Weights of a small transformer language model: width 160.
Each number is 128 + 32 x the weight over its row's rms, rounded and kept within 0 to 255. Layers, rows and columns count from 0. The size above them is the row's rms in percent of the matrix's.

# layer 18 MLP up, 640x160, rms 0.0589, rows 202-221, columns 0-79
size [102 103 103  99 101 107  95 107  94  97 104 108  97  95  98  97  98  99 102  92]
[[165 152 111 156  66 133 122 126 121 119 125 176 176 162 102 166 169 107 104 157 154 102 160 131  78 164 101 145 115 125  65  90 125 176 172  93 111 113  75 138 136 113 182  46  92 135  54 192  95 166  46 110  41 118 118 120  77 153 128 173 172 104 144 101 117 152 153 142 150 141 131 114 135 190 161  94 140 111 141 125]
 [169  95 115 119 207 173 194  67 119 180 104 161 162 128 140  99  89 122 182 139  71  59  95 169 119  86 109 125 129 114 139 102 157 167  68 187 151  96 139 117 102 119 122 115 133  95 188 101 122 135 172 106 109  91 124 144 146 110 192  87 170  93  94 122  93 130 104 154 120 133 130 110  67 129 168  95 114 165 110 175]
 [124 116 107  87 141 123 154 128  71 122 136 149 131  97 104 101  82  99 120 115  59 100 159  92  81  85 100  61 127 135 110  71 130 148 128 173 148 124  94 101 141 110 105 117 114 162 132 110 107 196 118 162 140 132  96 146 138 118 117 156 159 175 138 143 124 153 100  95 228 155 127 148 136 129 147 147 132 104 149 116]
 [128 121 156 126 218 183 162  94  91  90 106 136 100 126  72 113 173 157  97 162 125 128 130 142  56 173 165  89 124  95  97 177 157 137 174 131  96  97 128 162  80  84 166 113  88 115 170 153  94 171  85 120 157 147  76 148  88  90 125 142 180  91 161 174 147  54 100  83 101 160  90 109 153  97  84 109 134 150 147 157]
 [156  97  83 123  73 177 138 149 146 144  76 125 137 128 127 165 141  96 142 162 102  89 150 183 159 134 137  91  85  96 142 142 145 115  99 151 154  88 100 119 110 142  89 160  92  94  97  66 145 184 200 132 153 166 157  62 159  60 173 135 121 124 151 160 137 122 143 120 123 105 134  94 144  72 115 107 124 104 137 149]
 [127 133  83 116  83 158  60 133  78 161 100 118 177 148 135 125 146 108 141  57 132  90 150 114 106 136 143 114 120 139 130 170  72  88 102 193 111 154 181 166  89  81 132 164  85 110 147  72 155 130 168  77 162 146 116 168  94  73 140 160  75 149  73 110 127 124 135 161  85 127  71 127 125  96 109  86 158 155 111 131]
 [180 151  95 119 158 132 118 215 187  97 179 106 160 101 103 125 151  49 111  94  70 133 135 135 162 221 101 151 144 135  83 132 198 139 153 115 128 121 136 131  98 159 113 125 146 109 164 136 114 145 152 166 163 119 135 123 173 116 130 176 112 167 167 159 137 110  66 149 107 100 115 129 134 121 122 129  67 181  22 143]
 [135 113 120 149 134  93 139 137 105  69 102 171 140 167 131 134 141  99  91 120 171 125 155  84 160 139 123 132 137 110  98 170 103 128  76  64 120  96 100 176 147 137  92 142 108 106  56 127  67 130 133 125 160 147 130  97 133 140  86 158 153 114  82 123 106  92 124  60 181  99 140  85 110 134 122 115 127  96 162 146]
 [ 91 168 125 116 145 134 129 131 170 133 116 141 124  74 160 133  91  92 157 103  79 210 106 112  95 143  48  28 107 119 172 126 109 119 145 124 149 126 129 130 126 114  92  95 161 124 168  92 130 163  94 153  72 146  57 141 156 111 136 163 130 133 157 179 104 119 123  99 222 152 153  86  40 133 158 151  89 139 109  92]
 [170 100  65 113 134 120 114  96  93 142  98 127 212 113  92 110  95 175 152 140 152 137 111 102 189 181 156 111 141  97 186  80 132  88 115 135 109 101 191 213  73 128 151 106 159  93 144 146 193 125 162 131 133 120  91 143 156 138 160 101 112 132 126 137 240  98  64 142  87 120 150 157 148 120 121  96 123 131 112 136]
 [106 147 118 110 115 143 156 152  99 108 110 161  66 152 156 145 109  90  59 123 142 108 149 129 106 157 163 207 154 123  79 128  48 141 189 158  75 147 126 105 121 147 135 140 120  70 111 154  92 131 127 161 169 130 164  81 113 156 173  73 130  72 105 151 121 109 123 137 144 137  99 184 137 130 145 155  78 138 136 146]
 [118  86 168 107 160 105 125 123 128 145 135 123  89 168 100 136 153  81 214 140 123 147 133  93 120 144 107 133  70 134 143  41  25 157 147 188 134 152 150  84 111 105 110 155 153 180  80 165 118  51 146 149 116 142 102 193 123  97 174 143 159 136 126 170 101 151 153 122 163 113  90 140 170 138  97 218 129  92 119 147]
 [164 173 116 122 179 123 152 161 104 144 147 170 161 159 130 125 135 140 156 109 126 146 146 135  88 171  84 143 139 223 137  93 140 140 121 147 105 134 115 110 100 196 147 122 122 180  57 107  56 167 101 183 115 164 129 143 131 108  90 187 163  88 169 101 147  98 133 136 142 134 125 127  99 144 104 171 128  53 160  71]
 [160 107 131 138 147  81  92 114 192  80 115 100 143 128  84 151 131 151 167 137 105 127 146  94 138 120  74 141 148 158  99 114 145 152 162 124 156 103 123 109 112 173  95 135  73 115  50 140 117 140 159 197  79 184 136  86 131 126  99 187 127 105 134 106 143 111 126  51 137 123 116 140 108 164  79 169 110  96 200 156]
 [101 121 199 117  92 105 115  91 204 109  89 211 161 151 120 163 139 112 131 150 130 166 110 131 136 135 124 174 116 163 152 175  91  72 198  96 118  83 144 132 123 126 103  79 128 147 116 151 112  77 104 131 113 157 129 111 166  93 126 180 102  95  88 174 123  85 165 108 125  62 171 130 117  91 138 192 159 101  92 175]
 [137 136 152 173 145 119  75 133 151  87  95 154 178 156 176 128 128 106 175 113  80 151  89 219 104 126 177 147 134  47 113 162 134  77 131 120  82 160  89 117 141  87 147  89 138 138  91 135 116 150 182 107 146 118  73 141 147 145 156 104 138  88 102  82 128 166 122 127  91 119 103 107 125  80 166  66 159 115 125 134]
 [116 119 117 160  97 104 169 113 185 145  60 104 181 111 136 104 187  86  80  78  85  81 157 123 158  96 159 114  93 196 121 173 141 154 106 107  97 162 151 137 146 147 153 121 157 135 127 176 179 170 124 133  59 126 116  69 152 149 155 167 116  88 123 147 127  97 190 151 100 144 111 115 160  97 121 132 136  96  93 185]
 [ 99 128 127 178 132 160 140 153 166 193 136 143  61 139 124  98 172  62  52 111 115  98  70 117 124 127 149 130 118 139 163 136 150 134 148 171 112 126 193 109 137 150 194 155 158  64 140 142 151 190 127 128 159 120 133 119  92  73  76 122 119 117 127 145  88 109  63 142 113 113 120 172 108 213 114 142  99 133 142 191]
 [170  91 161 108 140 147  74 104 142  85 170  69 158 172 121 141 121 121  41 121 160  91 129 121 115 121 130 145 136 192 118 113 128 154 149 126 138  84 102 122 157 135 146 121 131 149 154 149 189 124  88 148 119 135 115 129 109  94  60  58 126 113 157 147 120 152  81 104 147  99 128 113 121 163 144 123  79 132 126 170]
 [ 96  83 111 131 156  97 142 122  83  76 137 126 154 158 166  91 148 118 108 134 186 170 113 120  63 104 147 105 160 112 144 182 117 145 103 136 151 159 132  89 108  99 174 134  95  72 111  99 102 139  65 129 140 165 155  80 113 132 138 171 124 168 165 114 159  93 143 140 152 110  62 104 149 108  89 154 142 142 156 170]]
# layer 18 MLP down (transposed), 640x160, rms 0.059, rows 202-221, columns 0-79
size [102  99  97  93 102 109  92 108  95 101 101 113  93  92  96  96  95  98 102  96]
[[ 74 209 131 112 113 134 127 130 165 191 158 107 149  96 148 124  95  57 110 116 125 127 155 189 174 108 116  71  56 135 108 117 161 160 110 163 157 131 114 131 102  92  58 174 127  80 137 177 119  95 141 136 152 169 124  89 188 102 124 160  87 117 108 143 162 119 113 126  94 115 152 107 129 164 198 104  98 155 133 153]
 [171 137 164 126 137 147  98 163 114 166 147 124 111 155  94 123 146 134 109 139  94 224 119 101 125 169  67 166  80 112 121 122 105 167 158 129  95 179  90 114 190 180 155 100  67 109 106 121  75 128 159  94 139 127 124 105 156 127 118 144  67  83 154  75 139 122 157 161 141 127 125 108 188 130 125 126  93 127 100 147]
 [160 111 185 149 157  97 190 117 112 107 138  84 139 132  95 143 155 149 121 167 125 163 110 107 180 167 146 173  97 152 131 171  84 173 132 166 102 128 189  57 105  87 189  67 126  77 119 143 160 132 123 119 162 162 119 144 124 111 104 166 166 160  76 183 154  61 125 155 128 131  79 124 117 125 189 177 164  79 114 171]
 [ 69 120 126  91 135 113 132 172 114 178 137 132 111 116 140 145 108  90 129  94  92 114 166 150 155  66 156 158  75 155 140  96 119  99 156  96  75  99  99  96 180 159 115 188 136 135  93 135 157 146 133 150 155 133 187 108 142 143  77 111  86 163 156 158 174 164 142 151 157 161 107 172  50 151 140 150 103  94 129 135]
 [156 140 145  65 123 150 159 169  86 111 138  82 181  78 102 150 127  98 109 148 106 132  71 167  89 215 170 141 131 140 152 121 110  67 129 142  88 112  91 120  76 151 154 118  96 141  74 132  83 119 109 120 103 174  97 148 144 126  98 147  95  81 142 117  97 105 111  58 128 172 136 172 114 176 149 112 125  82 152 157]
 [145 148  93 129 123 169 150  91 181 155 127  91 104 122 155 102 137  83 178  99 127 110  99  85 134 119 117 160 228 173 128 131 141 110 167 137 127 135 102  88 149 113 128 210  75  72 134 107 128 111  88 129 107  82 157 115 114 107 151 131 196 147  87  95 154 158 128  97 156 140 155 160 105 154 135 132 135 157 156 161]
 [144  91 151 136 103 149 162  96 138 149 123 158 102 120 132 137 160 148 126  94 184 142 122 101 113 134 119  64 106 153 121 183 134 136 127 135 143 101  70 128 109 156 190 121 106 114 185 136 136 169 129  74 132 123 106 170 106 141 141 137  96 105 126 110  97 115 139 143 136 179 182 141 159  51 107  94 124 133 187 124]
 [ 87 108  90  54  92 151  53 115 121  99 121 149 132 150 178 173 144 137 122 237 133 165 164 140 146 140 151 121  96 152 141 149 105 103 146 109 158 166  84 132 156 141  85 161 129 165 164 124 179  94 148 160 169 132 158 117 141 210 118  50 119 118 125 126 100 116  87 171 114 122 157 143 134 113 158 129  87  82 162 129]
 [ 85 117  54 118 127 130 115  97  68 112 201 141  92 150 170  82 139 106  99  93 141 130 147  96 123 130 167 141 155 140 163 170 107 159 151 135 174 125 133 114 123 143 140 150  64 116 108  88 167 124 130  76 106 146  89 118  91 168 156 107 107 123 143 121 147 116 135 120  79 122 116 113 113  65 158  83 132 140 132  63]
 [ 84 124 111 129 155 182 135 121 161 141 206  70  92 100 192 145 139 120 110 125 114 117 170 190  63 131  76 171 129 148 133 154 148 138 151 162 135 146 148 146 162 170 152 121  89 123  94  85 153 150 166 115 101 103  93  67 134 132  85 124 150 104 133 114  92 147 120 159 154 161 121 163  76 148 159 143  99 133 111 129]
 [139 146 147 159 193 159 173 147 124 138 147  83 177 133 152 148 125 158  99  94 155 119 111 200  91 102 112  94 137 148 146 130 164 124  70 126 139 108 220 126 117 160 165 121 142 116 122 148 115  63 145  81  72  64 113 134 175  78  70 118 114 124 101 137 144 143 117 158 138  85 110 101 116 148 104 168 127 130  74 110]
 [106 117  79 116 164 153  91 212 107  75 126 133 102 231 115 123 137 123 106  97 121 131 127 139  96 123 127 150 121 153  87 147 207 144 103 118 133 161 115 114 129  91 107 100 182  83 126  95  94 110 121 136 128 135 105 122 134 156 127 137 119 124 160  94 165 177 148  99 149 177 199 202 184  88 111 160 144 140 143 130]
 [136 122 130 133 194 109 127 103 159 121 189  89 152  79 135 168 158 126 105 134 132 115 135 115 188 128 140 128 169 115 119 107 134 146 107  60 132 158 164 129  96  66 160 117 175 159 164 117 143 109  99 157 149 118  96 140  50 158 129 198 139 150 119 149 102 152 163 113 169 125 103 122  80  81 130 125 152 174  99 105]
 [121 124 195  59 165 180 118  98  94 148 130  98 102 173 139 100 179  95 130 128 127 101 123 151  89 102 118 121  82  61 101  96 124  71  94  88  94 138 129 115  67  98 130  83 110 120 133 137 177 174 134  94  56 138 125  89 142  64 166  95 152 135 165 118 167  63 129 113 153  98 118  73  59  96 108 137 142 151 102 148]
 [103 126 188 162 118 131 128 139 146 167  75  72 118 119 121 155  67 121 112 174 115 124 186 168 136 102  72 152  35 120  83 138 128 195 117 129 145 146 116 110 119 113 192 125 135  85 157 160 120 142  97 154 156 123 163 102  59 151 132 136 183 180 145 160 124 118 182 148 107 150 114 118 142 109 132  97 154 133  59 102]
 [ 53 127  91 179 124  80  87 124 134  87 120 168 140 129 128 150 146 136  78  94  89 104 102  86 150  69  89 190 121 127 136 125 131 112 115 134 163  73  88  88 136 114 121 120 143 193 145 135 147 123 187 128 160 148 133  99 151 229 134 119 125 159 131 144 160 122 190 133 161 165 145 130 116 158  99 198 123 116 191 124]
 [138 165 125 120  87 107 105  99 145 132 120 191 135 120 121 116 131 112 149 124 161 107 150 129 122 122 123 178 125 138 100 118 176 124 129 120  85 109  77 133 124 132  89 154  87  91 140 143  73 165 128  97 116 132 139 124 198 215 169 127 121 150 210 134 103 106  52 169 151 130 126 117 134 116 113 148 178 111 156 147]
 [108  80 140 146 164 191 108  96 113 125 132 189  96 155 192 124 100 133 140 112 140 104 119 113  89  74 134  99  65 117  97 165 119  86  95 124 134 149 137 135 104 136 143 127  94 171 124  78 175  64 149 116  91 147 155 167 144 127 171 147 177 156 110 163 125 163 152 146 177  78 119  84 146 127 186 116  79 114  90 115]
 [119 174 158 108 101  80 129 188 147 122 126 115 116 157 103  72 136 141 148 153 167  72  31 139 101 164 100 139 112 209 113 169 146 126 180 156 200 120 123 170 155 133 159 112 177 172 128 126 126  76 121 166  80  73 151  84 117 177 140  80 150 137 157 133 100 125 135 138 116 155 184 124 180  95 107 146 121 125 155  82]
 [ 78 217 110 154 154 117 124 164 181 158 186 155 178 103  82  79 180 189 139 117 138 134 138 123  92  81 137 133 117 150 111 155 144  93 108 116 163 124 147 116 131 138 110 179 123 136 162 139  97 158 127 146 127  54 113 156  90 139 128 110 143 222 159 200 159 128 155 120 134 138 108 132  79 204  78 142  92  90  96 106]]